config = dict(
    n_head=4,
    norm='rmsnorm',
    qk_norm=True,
    init_std_up=0.0281,
    lr=0.0114,
    beta1=0.95,
    lr_head=0.00423,
    schedule='wsd',
    decay_shape='linear',
    seq_len=256,
    train_tokens=567200000,
    steps=8167,
)
Each number is 500 + 25 x the weight over the matrix's rms, rounded and kept within 0 to 999. Layers, rows and columns count from 0. Numbers have three digits each.

# layer 5 attention query, 384x384, rms 0.115, rows 224-287, columns 0-47
444493497503489566525535526526497525518485497494498465510538529465496509489481516502536496515466510522516503483481543514514517498498514462493521
518551504545462498570437481488504482471458493485491492487488465489470535486494500461514497516471492461485510472516505489481454479508504533486499
502464490541472457519467477475561528490496447492490474472498506502461487487462505476519507527478571539518477457502501482487505546505490559476513
566451484508521468451591600536545473530451488484511503514488598466514479499459466570527485449482539506514482535504456502536543484507476470531484
446517448518466496484428517528500556523524495502480495510470494471520492466471516485499502512489497488477507494476485529516523463472500489499509
486518494447522464473492531489508471530510483505507515505490523505497451453515485471521508540458522481508509488476535520482533458482474509546466
530432470496539477496505467531516460489469534536503496525540505446497510519492487484530475444524508462497497499514456504513543514477470485527564
441507494526526449550542544534554552520536529507518479496487443537548506475512465506508498492516485502517448466505493491489499503533469482518532
484494531486564511490503454522452507488552543477446490496491459515484513490533493485517473490486463484491528579489491473520490508493509515501475
448549498525534460499504471518546546511527530470541427465507480470495498447453488518490459527473541498484494485570507484523452508507489533483481
530470427437431497465423484498531461532512483519445461574486515497469496480469482515492484491473531469490496489490484502551532490501524531489504
570498538530511513525472490507512455509487508528480546520544493490460474500514513493436538496503508501502553473501477508491463477531487523475536
450551507487491481512527537480524494515484464520523500555471472558515508506473515514501562467504528488485492529507461478509480512469491517494491
550458503520440506482505489506497488524519490434504502487475519499535554459497479520511531493525495526497482488467528507514493469500500508531519
514511545458457519492434479501528506466551507455465482473483497459504472472499479528484519467477543491504473494472509519494499499474493484541464
491493526498539467454472519507455461476500520466526522508527522507501474504516497464499506507477456511488565526489498509503503521490496520505495
522547468565461456520468551476540499514470479516512467465533475521482518522489521449541479509468497505565511500514535484444480492420546463454539
510467488463473519503565476500443501468554505501484471455515495451501516487493475524500501539475479539532520513503484493492491462472483543472469
437523493506498472517492531545447531487496560489471511545513503468514475522468463468467448557482509504516491477559522491482494502519511562518489
552536528492425475486476486456491514505473520522507497489516523479530573472512537516497516531498498492499532515520509511496473487506508541468527
477519510514430491481535500488547523482486513518472553527539521517524509543517515442479476497509458518487519497482496464474428489495501497489450
436497514503521490523473520516484515496517508498515461497479438477466502478488516507527507494462482485445505517485544472487474502469476491495458
525494541459474475477539507542494465523498499515479517487479511467478503506512527447495509492472532499468520573464482469490515498448550506529457
478484532510464505466478529496463478481536490505493485505516544511480508520474514483445504509479517492471540495505505479482518490525511503516498
485534538537495512470467490495485532493479471485526485525446513520491556545494513491480499557462524504501491480487510532500410502461511480513523
527513464527561495448523449449454464481448501567543534491482532492482495479509474496530483478442543475533469518493469508493512485522482513501492
509496475461487506484523518484506466444484508494501491470504529457493482498478498518493498516504476528513482470482503500490471482545456532506499
549496502417486514458546483513468534470532501501475500484521530502481516554527495512484480549441558505524469508535499504459492475498487529456473
524508527548533492533492536542435401501515535504492467508506488489503475555512470562532487518501501498515491511474481548495480477540502521502462
543536516439523509463494482528541567533530489478486500535543491470535492494471497452487509559498561504535499497513478514490498510459501503505461
515478499539511486502542483513502474476503496466513478509462479565484528480479476548492497469535469504464496490460494523494501487515473494528527
490509493490491497510468513473447517527477540479520502481480486517446485523514536471496497571492484487468519502497470510518499521514503517436464
559533439494461508528528516494471501509454491485453530464517539490509501509471483472481478495528525528518465468493529474501492455465516511525520
479488537519534491540459471473589414498463499511510484463465511450507483481512516485499479506525517488508510468518514466522494519447492510534473
542515470517504481494494514497538457516481494490509452478474484473501502492510505507534537441512508481471483519500496490466528470482449483508481
469499531526485456495486522487542508497513512540450490525503557466472489492515518558514487516513515469487492472479537523423532505496475518502456
464504539540491510456484424466497447534495496490483412512514491492523525537442574478513509528492461545516511495484471522482510508498524504489514
516515535514562489518540538521535537497544519534500509481506523489550485468499480480541481505523508488522480529545519476509439497501509481489477
463509547556448521515488574549487513517508457494549516509548504522469519506478499528490464507529477522558492530478516493494529511477515485531503
502470520536516477524515455474534543456507490495470464485507566473489525506474543508526513447507516505512503494495493481514516509502513489530537
522482536462495499450509513476461500540479463481487475506481496514509519511477512495530503488510499520494539483492520476502505486521524485525515
514504555511471505473448512507547480520482511451554450507504446481490475520528445499483450511512501482507507478543502527489531532479454463520521
501528529503494502485504467512570514548502507528520464547540566424507476467555489523488550467553491486489517518501478499502529506491523503563494
515451508489491527542518478507421511415482479504504552502514516493563473507492445552476496461498489509465512478515442525464570486513475471497509
490490527458533504494463445477525488534509471497538546542465523526497484510505478525502494549532536525501473531488505537487509458512504482541491
442457432506443528505487466550516552493537475504535483491501535437511561498451464484436485489440498522461511476523468516474498481420450522511560
493475467441506478503552546555499486561532509504502415558479533502541496539477498481492520505512493474500459480508470522502510481523489525520481
548445467499512515487525513510466492516528538524539503507521467501516477531538450507508535485496502456520514501461479523502527498517550518490473
498485491445450541506518530514458475488470513485485476509504546450478491467516496500480468449507489514467550471521471480547507481577482525503540
535518502503498505513463490481521532527497514495472483493531490511448485504494481456516495476455486468470493458546520509488485490548516535506517
527524439529503473445556484510494515458524530492481460496472514472485504499536526498511490476517478511502503518484505504501532486536524517485448
529484510510510490496521455481476494518496476483512483440498472486459476520499496528513513516501494563500464459500502482496506502484486512507555
431432470460471481474551458517459479442497528523475537496477511506503511568519500514448480506459507548495499562489451500498508477537481505530468
476519474526533468485487530518487518521514537493528507516488502531495465460507510497513531485476486501491577503516494477526503466492466499493481
496464438468547486510513505495437533488469483516519482494499510497503534485489487489435512526497503446504455479485552482479526435524496484463515
501591534580496488485495518484551519481496538492560446503468512522477510490504484470515548513513466501491529467514520515501481531470474464556539
502534486492511522517488495518489498504480516494498533491508566497503516492507519540499501493524537539533511513513547452485482482502507493414519
497508455506542514510499544535512469491455478498523493523479491499452466508470473472518476486522482519473516500473465505486561517475503458530467
530485474564469536467462467477514552498516524500485508565493553498479531500492526495536509487462458541454469522486497468521457537513473496518470
488476551488529496471503439490442519520485491511467479484482524486527513526472500549501461490464528499485512514541521484465534514539483510499484
530481521471493482484505483477489492511521451557491481497474506489544455457501455536512509493471517500542470542503446508498524489504505524538463
494423547513518476463535414491492497509496561508488512501498508539490468530480540515489535533489472475519497499516525499504521486501482504513499
432528506520483504473418463472520528567512515512491530527515512513482475492481488548521513576518503518471550485488529498492542472518461459516464
492493504537475473489469528473472568478511484485480487518501524543519538523540556452515428524494494486503501520500503502482489528501495470521489
# layer 5 attention key, 384x384, rms 0.115, rows 224-287, columns 0-47
512493501492490494519511526508508514464482502473534484544489492506466502480494509540508492525491486509506462476482482509516476483526506528502490
420456504460513545536473465539422544494475501478490526536491513521511515495460527504469480490523506500550502510488513508474477496461522538518525
465486511448505561475465499505503505487511545481493504487492515493474510508491516474489478492527499513516518505529510478523509518512467534524513
502517468480461517584481525541500493476503499534536454467490486499482486538452470516550508503512491518514496528489504483467551528486455467535518
553427515463501548498532489456494542441500537486464489503518517492483494484480512455486537522505500520524456480533495512506503442501479520477526
498525516572479517457448525467465502467505561537511492501449507536559492482476468510515495524482446523536535549521504556565491494491530508509472
479496519478531532471435551527586555490500498490480480529474532535466484506532532464530470510468525537546497466487503561478488546511478514495525
555501494511519473471560524507480510498515505560503519502494474490479448469513505502493522514535515535517574519529501500502490504453485498508482
541477467462482500567516534603469497474522486489456488508507515483487470524517535494490542506523483518496520466507512511500493453481489511471561
453510490492499416485460492533480545510493482510516476549530505496510449520473474491472478509467498521519508496487536519519478540481529505514483
460476491509561527548528537495483450507529496489460515479513472523504522481511529492485502538465475495484457530479505513496479468462522483470493
492489505492531508525449490464512517495519477484475481518476480533490462497556476507452523484535473537441467462465547491505502501520535486502520
521510498491536538511475419523494510484491479520545528440492511511433541504520469528529519488504469496527497523496508524461493558500486505516489
504454481495559514470519520514499479542519492518515552495511486481493497492527527469509521506544492445466431531510493470506494506465510471566481
500552502463516521560491497500518467470504548452481510521500492520495511446479494466466497487469483549491448483499514529540499472488476535464424
474626514555578506502485510495533488499478509497545457475485480516449545466530437501516524486475475443492483475513552502513468519500494493505483
494497471533492516501465546492496475501487504476529529479491484487482483506523498474505507513506547473527514482528516469504545496510539518475499
506494513509502546503514499500592472466480555499474473479506482486478532531481513521489501529526510520473505517482517492510491489481520496535489
533466501493485526502489438446473482493473494476537476468526495518535505517551475531495508500485461540511538512488514446502527522484493513465487
444505459489527520490485548543508491475479529442488482529522551515522431550550502487520493493493509497489475522482488480534478520474487497550438
538517515489529517472467464515496455471468486563509467494471515518510523476484461487573505560495516514493482556510492479475521524470507484511482
509509458470476523481527520504465541502505483514513484466534502499489484459494490508537490502490505525501471553514487507485516484522454476531537
506459456493527522441547483479498476503538554479471536485500500433504552506495508488512480521519520462510492523558461495544493517471517500502515
530537504509450499507516511519519470498493495496515554505489495503461494517473512494510541524464491509476486475484492471516484527448483519456504
507459520474474508471553511476520487458518495516533522503490475470553529509496527512484538497540532494513521490484489524510544525533515557493501
480509540506510483553493497487558530459483468538500462505485528553461463500478442519511441459480484520546490505492528499496511516509499508544537
548418495540495539501494487504507492460480539490458509496487473485491559547506521479532468503506491507506495511532517473466493505479475494489538
513466528499535493496490529510492428469469519503457529512503488439503524552525523524472501514465476490471492515502452498475492472514458517511540
483488513493463517551574487499520490481440545546487538466515477457473495518488504458481470500490518538522500486489491438503491500503465491486514
533505476535482501564472534498462450455457526493492502549523502459471516451472498539516546497507472477560522477582526458467486518522482507514525
476558505507521465494490578510491465508479478516541465531476477505493506488505464485486541514519518533502454478520548494524450524504479538529522
474511492518440493402542529530465481509518451519502483539485469503544510477510512547489510540493496510494564532513481487470540485498497509459459
501494519466533502459510504506524501493448507499535530489538473474504510522535547536530514495526473501495486502535514464498558500488514543475454
515530481484487493514557574508535505487520455477511458486504475489473442532447488503516493479475516487517469459500511521493527533470529475521550
460500484542471553487511525494504472542548497508530461459496537507516496505489558495488468514480493538459520488510517485526515460492543477495496
451549492476493502450535478555488545488518465525493501506506517482475490530551506525516479531496543498484507475475515523483501479477490484472458
554457505464510538538536568466540501534496530503506454502500511505455527508431493531498471531506489473526486466503532537518500481477509495461521
555546503504523461483469462448456485574516552476495508453512506444510551460517509541500541483462508491483530477525464461494536478504531516495443
483536466491565513504484487492487530487472457501501514524484495499476562544461487512530514525504517484456537491524522436502481489477515496479491
461473499448512515490522487473490476517476471467499476500530443518527537502478514485482519542497461461563534456484497550506506440464524506494479
486531493560552470537522588527515527474482448531498495520486476495518466498505517446504520466534506492493482461494532476511482524481490491472516
487525486432529513527413534494487466620490482546510520529488508504442443530511481471508484496496486458458547473514535465497516487556494533489478
520463488536496496471538539513458477541511428496543506522493495534509529494519498497477480522497530513487487489474534509503468526499538493492541
523463497492485492486482463514486501502493526503464470487519510471485479539521511524504498586533484479502468517502506495527463503467512480484481
480496479491413488514524540505485522488449518521484516458532512489568544536462540502478523535525499493477448494531504468481513519485521474518557
446537523483494516448464509530543501506462533504524481507508486536506523461512481529526470549480502514549515509485483466491477517457522527444492
492536494469492495517497451529441531482516534507469492479498481480521491472492502437550454525485522497500495507488484465469495518511485489482488
490481475560509509528491546529512507520534505471530507465490511503487486481487493495503515539499499503490526522491515453495448495484492500507469
459535515472463502484424458491456524485495499500480499502472532451520529500532505504515479520491491504442491494484511456478513485508456491475507
507516494480469495471476561529480528482481516521459510528486511550538486504494478540535502483501504479460443526492406494483466475499536506532517
479505493534489538487519506493473481508509481502526498499536506523467542461487502529462488477458511496488520524469473524494440461474470471476548
481583561505510479521453531497479507491546529463484496453468468491486509465417476471460488452496514467504525521523500522535488483502525534530506
441507489501535530478513452477516494501514514518503472522501542430492507530490521501544461499494534513529435526524491489484496487507516504485507
498451495510551527522506481531480533476512470478480532520485498496522535537473501480518561493483489472505475475476514488517486519530479481466475
511509507511440513529511512535569506513514478516445504511492548409566480529495512533533527463477510461466541496479458471449472471511495490496488
579495480452490488451501477495515484540519496493470580525504492512514543561493506504535526467503503475491496519476460529471527489574494467504530
481518479491503467489462483542494495485527556496482534530503501496522491502495452499474464540510502485528510518504492491527504480479527483500502
473505505467466536529506492464525494475494501511484477499518529482464547528470531486502493535493521490483530516500526508455454482475543511561502
434497536527508558522507544546518541503462502521524505465492490503498467498529508500464527471495507456512490500480504476537489518507560480494511
511509465513523475549483470544493563499474480495492453496468467462511465485501493470514558439474535478475510515485532472511528535485466475496496
515470506502502517490511481530478552512500462505539520463525518540516506506515494496498499496485486516547505510496493494492505520493491491503543
471522481543496490520537562530546510478484488528498480466449508503510505491505516513471540499508492475520491511499478521524524520478484472501463
543523498509530494533511501507506515509500450500583493532461489564483487447526492502519466507491489498457472462460523505524482460459546443544473
486492487492492486503537515557473452482498469559482483472506496430536494478522436472496508549529470513519484517486561495497494480525480491477476
# layer 5 attention value, 384x384, rms 0.114, rows 192-268, columns 0-47
533483504526521530505471492474504474522499444554482527528500517482478515491494471500493509476559468497531529491506501476459507468446491490552496
496525511587514498452457520532472501524486471500479494484518534480483476491442542536511500504497504493508488520532502502509523476453509489456467
542474539526461491520529514529526482536475467461493518463517500488475512503502516501497511556433491495561462487502476495472459492476473484509498
484522525486509525457513508491488514491476532463498487503428501510503530479490539497514505475529458506530584473475479532472512515495500497536534
491524480475466491523552503489527541537461458487496497504484481488486532466501477460520525487476517483485511533508488507487527471496491495503519
477548463504480482551517471504483499445548515487505492505502495507490467461522582508498568528550515518471471510487521484490486513511456537468495
504539543491536490509484509457479491489450471497500496481501507488496495509490460481473528478492509479509514533461502512469527505528469495532517
502495521454452533489513505494519498488540477532520529471465450532474487505509522519515524477448520513501546507483495464529528472515513506465487
514482512477487520501517502472498485483512481507511523494523509528521489481502521485496507486548504498486514473478555519528515463490528486508441
480518483514497465469529514491497480507523481521460466511472488471489513520479490508497550562497488553471528519534460482505442491560463497549479
527511476548524504527504483524476447519558460480465485493497460503481498495505530533520491513491451438503561515553449516457514486478513504510516
465543488491489499523553489528489489507506531517486479504523492475470492508471521432483490461510530506466528502559468526551501514522520490519499
449505510463509516494500489502481492491481466482498526512511534484466481484548522474472489513506514497512468501518539496504500527484523516507475
487513495522486501467484488514460515545489519471527498502485497499477512546517552509451527520513483498520549509503507484470484504509463516511510
476491490482483477494526453500489482508507550497480510472509515527503499534480535507519536501525508500473483497470513499476519477508460500479461
502503465478502501520498493471520476488499521499484525505526527493548493482514532528530503478466487514552466471519526502528506472505532502479529
536496471500520514516513487526509488482500507475505463503494485516511500488478489517483489517487494513516478502502493508442449487492462494452462
480503483573507524471550478521519515535486465462506454491518494494482496524489509505505499459508510511481449543508473473518457504462525474523479
465502500502492495516507522500472518533485476478471469520495485521478511519483542543528516470502472505495537508536484528484534497479500465515502
461491509499460485488526513501420506471492489486494492484476491538512455492497501564518511512523520461535489485503476471525492537516476513476498
497461547517494505505509475492501487520503486480464471504498562497487560485535519476528484559495530490490521436504539544527491469459527488496501
497495496523507452503493526516477535514481482529495481522492471505515532501482496493515526479538498485495489542513528499499521516544495506523518
544510543517521519452479487446536485516498468504513482511459456530565491471488475513494471502503516573516466466492502491507531498544481525493489
517526533401500521510494493477508503526461489530498471492467484527519479526513524510478486498487434522523439497501453506486526466542498503496443
520463495531468540478479498500497498504529522454519503516566452487471470460513534501521523537512506475486542473535546487505490478536492534500505
486524508416503488519483474478444528476507457486513483484498458515488517501492484484495481490460555542534537514539472552481496497494462525516559
478489509537498509511544500550484498476441506511493480501535470511482530500540454505488438514497502545498497522541497515470511491453467550478484
575500501550505505480513496509481499505507486487441493523527526465473498507497529507487499471496505495476447507482543471535499481474515465513515
523507512404512485495504492487520504542459594519486511526455521508545519552483482515515558517484499516515543525482472510489467521543491522492486
490478496459548516477492504475529491510550504470527504507483522504493505511526530494513488445533500491489540475496508494496479493520534514477509
463472498530518491482502489492492488551472501521451509506486533488534519500508478522474524504539488523467508487498500520501539547504485493513512
512497521490500517480479529506524507534502497466506494495496515471529523463523428504515491516528479490483586503490516477463539502570509492466485
514483527489507500529502486475478485486513485476558502509483488483508515531473540519492502512479490522517441498503505497515496523513517497516516
477527424478465484487458476478463555526523473507473484508495509478506547471511484485527465495538523516472494479499493443492511490489535493493543
528486444492463488492498516481455496517475529491507516474456505561530495514489508540496503532490450477523511539505547492523542484510500495502496
477486472519522455499463483489537468524474484460502480507491487525493534498498541487475477518474515493483512532476505522555497497471503477524555
504489493519466504490482506499473493452521485484506533512519496540543524542503519505521513467514478513480520464503484510532483508515507510482478
476537480468483519520474503512520531499443508527501463477492541507516517497484496499484488480498560480520481554525501527505493498534481456482492
541509463487501510545528496497468502533502464501436490510503503527515521498475506559512491516509475536532496468504541472538488498515500487509495
475468483515495515482487482483451496517428494492496467450490481493463507465470466506511522483446486475488514506488533493473504493470485526476519
476506508466486529513552481477504497494488537447495531516516504508459472511507508478531463493544469522506489486544479482520509519484519530516491
468437513537489508528486491511487510511482478490506476476460518515524501455468526483511510464530480528494501514507518494522454500526510528503482
504510443527492484518499525491481517490482425499511534511473491496481466496501484499509476511509504505561489484554507524485492508530515464501535
513544492457512531508505506479459483460477499525479487531494474485558539475487529526484491475500504487510452466491499533520516481522496517451493
516487520548501481528491506515498495539486484530496526506505468515539458502476448486529472485494500516537423492520521516480508528464492486495490
524502575456489493498476469508508490487504505519504537485498498502474517479481490489482495486470521508482503495497448495458530479515499517513522
511517488502506488515539491502497528462485494477524519464488501476477496503506518484474504508525442530500505501507490527444522477485481468454522
556484504509512541488487497498470444522452470478510507485498518517505506502487539478561498515478538477449508525487543515517536537513473509498556
507508459615473492505464544530508476493482474483450509509515495498476478488509484529491503548505488514525483532485535548534463460501511451489477
527484461523511478506516512527517488470443522446470488489532490474497473484490479461534548532475545535491461492481564488485476469530510502504481
474522466447496503523470464496509466464459539463434487467530514482505517557474479553484523521516504479594475531496424470471507470494492527482507
484531497465448464536498527510481526532526486524502476528493532547460507565488508534489501502532542516483534542488516467457527511480494518485524
544471540509527515460490478512529514481468511519516505541491495547507530515523542544506478499538509527533467607537458475452492502511505477502517
448510486471521511502456482459535507422513453526480501480480519488522517509517523484499474456474463498517508500488467521521530504509484511495504
503504500473497487502518501519525501492561505525493511518518482496486485496487500473485504505530496502427482534513489521487505463516503505518532
580477567489493497493500480476547477495484534508506539480549480544469431548516542514452475471502509492485484491497461496489544481508548524465480
520510554503475513478499514478473493555487516526462512440490543510545469528494515492498514487497485514489448489524435497531520513567525527516449
485477512465514527523520514554491475493431537501493482492508481510453464505501521530505519504533552497529542536488456473525510474529463496515576
539500511476515515497498511558526511520482498569502478512474532484480477528516550521512511492460470495506515497511484500516503512488445491526466
499490487555542468492511505507490514493541498521469481496499538521559485481500456480492504497524483488470514549523493484483519475448465495526523
499473455451494511458507464524464485493514500486480485520522466514501493462496509514508480477515495480531550492520498489490481464460487526510536
485534531468478482473528508521511481471472488525466493505511523509570434482539472529494529462489504529498521487477510479500466522495497558462478
529493509482485529517493482493501501510501498498469504484482507494534452524541532449451546436527499518531454510515485481498486525504486525527498
496523492476528509499460476451504500523528496517524522511518498525515483509490507525495521480450488455442496500469479507498506456494521527506477
498519526510516530511511457549510492487532517473530516472504541481491497534541520443484504543549470483512489486498545512486500511469521484487494
455514498485495512518461529523464504492457468533490492513489475488544499518484563504515519522516484513470507564498521513499497515489498467479489
507514485502501500494551547535551540512518504491544496569486566526515462512465506539450493492521505519461487462496514519503505526546522489510508
525477502535502527471494513539555522487464488509463503507469530499508494516559473516524436481506518505506491532483471519505486526532528521517487
486497495537477516493528542497478481501521514491528476487464511517476496478485523517500484497482489481493499483521488570503533484520481513525466
501486567527481515483501497487543509492510498509550488508524527496486551490478498545497488538498506480554502499506534493468534495524515461527475
494502537484557496506451480503554511463483487502457437482504510529488495528477475512508514478525454498523508453522508514544492502528549485542532
472459468507513494489454503493548476462570489543477473528507520486524500533542497498503480491526512514546504520487483544481534550505495513482497
485554503471516472516515493453527501491472537529544529512468530526507492501490483465533551505492502525582478471450509472520470536548500503455526
479529476499490511491500507490488488514473479509504509504480516540488493477488443489498511528494515521484500506491539460461507502502484528491519
526444491521498516477477516515498490514535476498484518502446510479483500479515532482467495564551490505551502506532470522510518477511500469502526
517528501490537513494480484505517516498495517488494514517513479520506489535560500468490477499519546465461513480481436500446502555525506482540494
521511555515498512493517570469498461452507496497470504476488484486548550487510519518511485514486482536534450498495526516484510515535515520494471
# layer 5 attention output (transposed), 384x384, rms 0.107, rows 192-268, columns 0-47
486486501458531534538490471477476501505499456530461495525505500522407515536502498543509516517493465502476502489470483488484537487487493541497531
478526511499463454487554494472518480460520507505520477458495486498482479477491486510500504483493487472501516501519483477522499521478529497463503
513485498501507521520476508533514511477491446463541495481483453566535524480500498524524478483482493465519497522484457478514492495476489464477521
462580495502479556551496533474549543511504511493512461482478478494509431479475513535493491482489450522517491514492475464499501525520470481486519
476527506480465517462489541470514553538509491468523501501496468510453489495408451486501521492499489495479525507472459530507488508488539494480497
462511512504477486496490537492491537440466466493486544530551501481513471517518535509491492422482519536478517477487490505508496497489479489500507
499507529494498497484484496488507478519506504539521534465467518530494527456485473534501514524497493503502507443498505525460486510511451468550488
513433505528507506529530485538504514515494489550509532461468543529490504484483518466505497494498480493500532489495520510499481489535529460451507
525504495497511468480561510496496507487524511504472467463559493527515506440516490515481515498509439475495496526490492467470521506537471494475493
488495462498504483478471518465504492466515526513498504448505498429512489494531483474488466509492498582519500514518539539497456530493438535514477
486492494477536470481486508496474526497494479509487456534557497496518500488508507516493523560479477520487476520554514540484516510444476504488474
468551512523477486505481529508504495453503516485496537482587497522494497474455508486505458489487566483483501512512514491508469540494496505464485
512504524505473498491472453524487487501497519528510475551511512490542469466499474460523480481511516508501459562475461561472511447505491533467503
491491498499527458527510468489487478507554547533482482518522457523516475526521507529481485491544446506492562518491462496506480529464440526489532
496534505510511496501504479518494500481506539533480505545474524488515522477490447510496463510488529491507500518508482505453568494532538519500474
459510500503546501516467500530503531475457498488529497470494524508554461482449487465505452512500464507535475520545518437508491455495538491480512
490529512482499484479556535499473526497523493475485510498451467486505517510502517509486490496538500497483456496494491471511492553498552509512454
537548539496474521494512515530550535480493456477498498433527527480526514474511522516521520527457494488486512498500505486509502513490534483533462
528486483474515536494547495455497470461459515497504496539501468542471482469529538550478515497541522501435513529495495535498489501464507480477512
467533481530513504495505530529477471520559510483510449531508492486493468507540507542451557496502510485525568525501487526502538487472492492507531
553433504480456521479504473481516511490463518477486507508518515462536506520500517497519506467520488468477488491502527518515494484481473475496512
463502464515501463490461500512508478529491514495514542541499465468508551481502502526518517462531456427520526492531486539515445487468514442529510
461529510470500506497468475501484485495506481503493518503478534485542496466494468444514521501502538538497502532507492479462513513498498520559503
469493517535497474524501490470451508450468522498493486438513506505541523505441498540483560490498437476550440538527517526493475512526475472544474
551565528538542438502526502524552450505495489490504462503507490527525488494459535524511519498546511478498485500512539458482496506495505524509498
528457465511481539478503455502467492491497540502501496525461483494501475558482488541507480497484508510494497490500476527484515513534490444535538
466507498480486545533478523479494491499473528471481561496516457558525508494502494484480479520515466548478478533501486498484518511480474518449449
461538501494513469521469459531530509511501489473497482434505511517492509497496537495507498533506493514500499509489448474494481525512523479491465
467458463452441519450547480488460459523463490517464532489467478454490514523449476466547539491474510521487474495473469507494467473557463495492483
492495515469477498503496496476501491527552471441462477460512512500541488493515524485479495496499498509509511480496469557503509479563496486483531
539486517484510516504512503502478446542493474440522509450543518484506473438508481501520564485514470496491491468522453523479581471492502489540498
505516531486515476505497491458506459531500508489522474517471538524512525511464473497497473497471505474525516500478542477490477465516516486465494
442467514519522501520490556526471530508499522495480519488469516512517524544464529464518480516518532502477477520474503528555486514511489515461538
461525500482478541484469492501445546470510484490517473497492516476516492509558468498522502482484509534541483501487536510545502493473514463475503
496493472501494484490522487520463492469509482476485548507487514531539507509489480514461495555494472552521444528533512470459459499496441502481512
501582503506464487464484467483497434543495535462496486480507491507498493495471521470485524501513505513476502497484466505524504496549506499491535
500476491450494486482486488491483458431513495470544471491464473495497502515515494482490526507518540473495499509460502476464497509489477493491513
465513480476492504517538516520515498520464552497494482479486485488544481477465466515538472461456462491497509521523522561548522481504498522509499
467497516481522510494459504527472473495490492512456479523504501573515482476483534486463540512514501556498497525458539498483494474533482527497569
500475513473503508512456465528507491516496491508499456487492530484531537470476467523519496485454461548469512516527525485500469549489492512513511
516491483501527489498495526495483495485517491457502485491499494547504532543459507507512473535548443526491492485536504509517507531522487471496538
503497506476446530485507493495485488462534462494520459466562515513463530499539511514498459490507472503515506486542529475533500526495508493546528
476510491507557454489503499541520530487486484439536549499492477490459498487552481484489480508499513505477509478475513550547481508466513458475496
517438449459542484480552481536473546468463529488514502512462486445547472485495486538479543498507529536495479504410480514493479449522513489445515
511487490529488503540528461506550491496507538527520506491491503470512539472493503509522491477529479496528458463488478513504495493526488485495483
491465507499491547514445468490464531486494511468472508453510494479451520459478505514520458535511524488510510514518478429511486496510478502472545
468485480466484451463523524525508487501543558495460518479480548455526491504487514500527496536462485510496477487522489484492491478455483509467529
463474517509468523509486477501493484506482489448532493513495529522462508518531530499476488487485502518482503464507511500488511526504520481469519
533502538489480461497503501529535471533505474478486501484481498500461520490575500518521488505524500528517484533537509512464499473495502493500516
524452497468507476473503493494520493544459526477519466457521496465503489511534480493472499500500493531539478492459500498499516530524557499456467
510532450481550466503519480484449500511514496466441477434485461459526485540515494493542517479511490458520471506467491500496510479488499511516485
444513494472446548470504526527513483528531536502513493522494510501450442474495478523485484497559449497485529516468479497473511510514500471493498
466487517485465474506496527465493484496505512523478510517503489510540503504512482461537472500555511487515516540459509508458493492517441498491452
473583540474554434526532510500486445520477524562515519543492504503527528481465525466492499521465499503480533467522486539493484466493514552475519
495514504485485487467438498534535552491500463529510506543524506501503501532534540552458513479538490482478501533485470513512473469487526448494524
478450490487472501497531440473522519469524488506480533477511485498502512536495528460509545479461536478492508518533488491559490530499531507508495
520470535494513491500514473495489510461480473507502468486479527517514511491490503477484534536463551491493505504550493504530534494519473490500478
500473517487507512499504522515499505497475518468516484509514468510480464461521522523516519491486467526507540524465476497529524548512468468494499
535510463501539475481502509529497528483506499528489514526484497509524491477505527515537562471458523514469544473538487491511467513521481523500477
504479534447508537494463530511496478548563547476441433505488531527513502503502519482506492477537530486508471504506459504498524463431445509519494
443513463489477479496494507517487514546519475499481478490504480525507453472486472484525523446522466531470568497538476490496496518475514482464494
474519501513502488520528554511518484474507489512488527485517542486499499469525505509484513456498507558482487506507477465500527469531500489482507
461513474504530507529479501516474548484482490494468490466507520533548504532514529479501489459467515479456453479487483507530560526540476515514509
498551465541470501475470511488520506391504448484514528495500528494531519514511486473485469441521459515499533486458505510489505459473438526523469
460525487523486526535550511522508466420538471506483508484455558485510545531470490506469499533494550484490477517497457484497505490507493534501513
462487461534461503487511538543516460500536501482503503469492474503544466548523503517500525513512453499489519463473520474517511519519511483487523
478549505485454515496509534511539529479493489477487476512503549498503504510496483512492505531491491504523524489457513477507454496502536497517512
478492530519514471509509511501493484502477504485491476515531479525520507486513469470500515449529488507476549482503507510520488531545456490549518
536486556540517520492485504546468493551542502486521489471510469529498511567492504462524518518474484485528531540529461495506473460496514497499505
521523500543463473485478485491471543542490552512502496508549498445435555509497519515513504501489488465565486531505542515452484478504493476472467
473531465515514512526432482473496435512444503502502510519539523560569471542520502483525533481461494530496438486502533523513511493497521503476502
500513476490514503509494456489483473506552451502502457498499494507523460505484525516518503472496498500498480548492463524479498482557518503429541
496557556537492533474502533475487471442493532529502512524471465505524540458486471525544491473515496499502508527522522521483502503528477479439527
495600505495503479501567503519476537505524496531531492521499461502501522473508493494463504513477503525473505492505522488500478481510481526510543
499488524493514447509515476469448507493514551548462500461484523506487482530458467519506509494494509492471510476488479498519558463520462480525502
491536491538503486485475453493499517501530532482504487522503498468470454513509497499507494502507521521465477540472490465457538473516521528537476
562534517495509463490470516502557470502512501510462510511475444511536514513475479515504514497508498561500523484444518528539467510514488538483473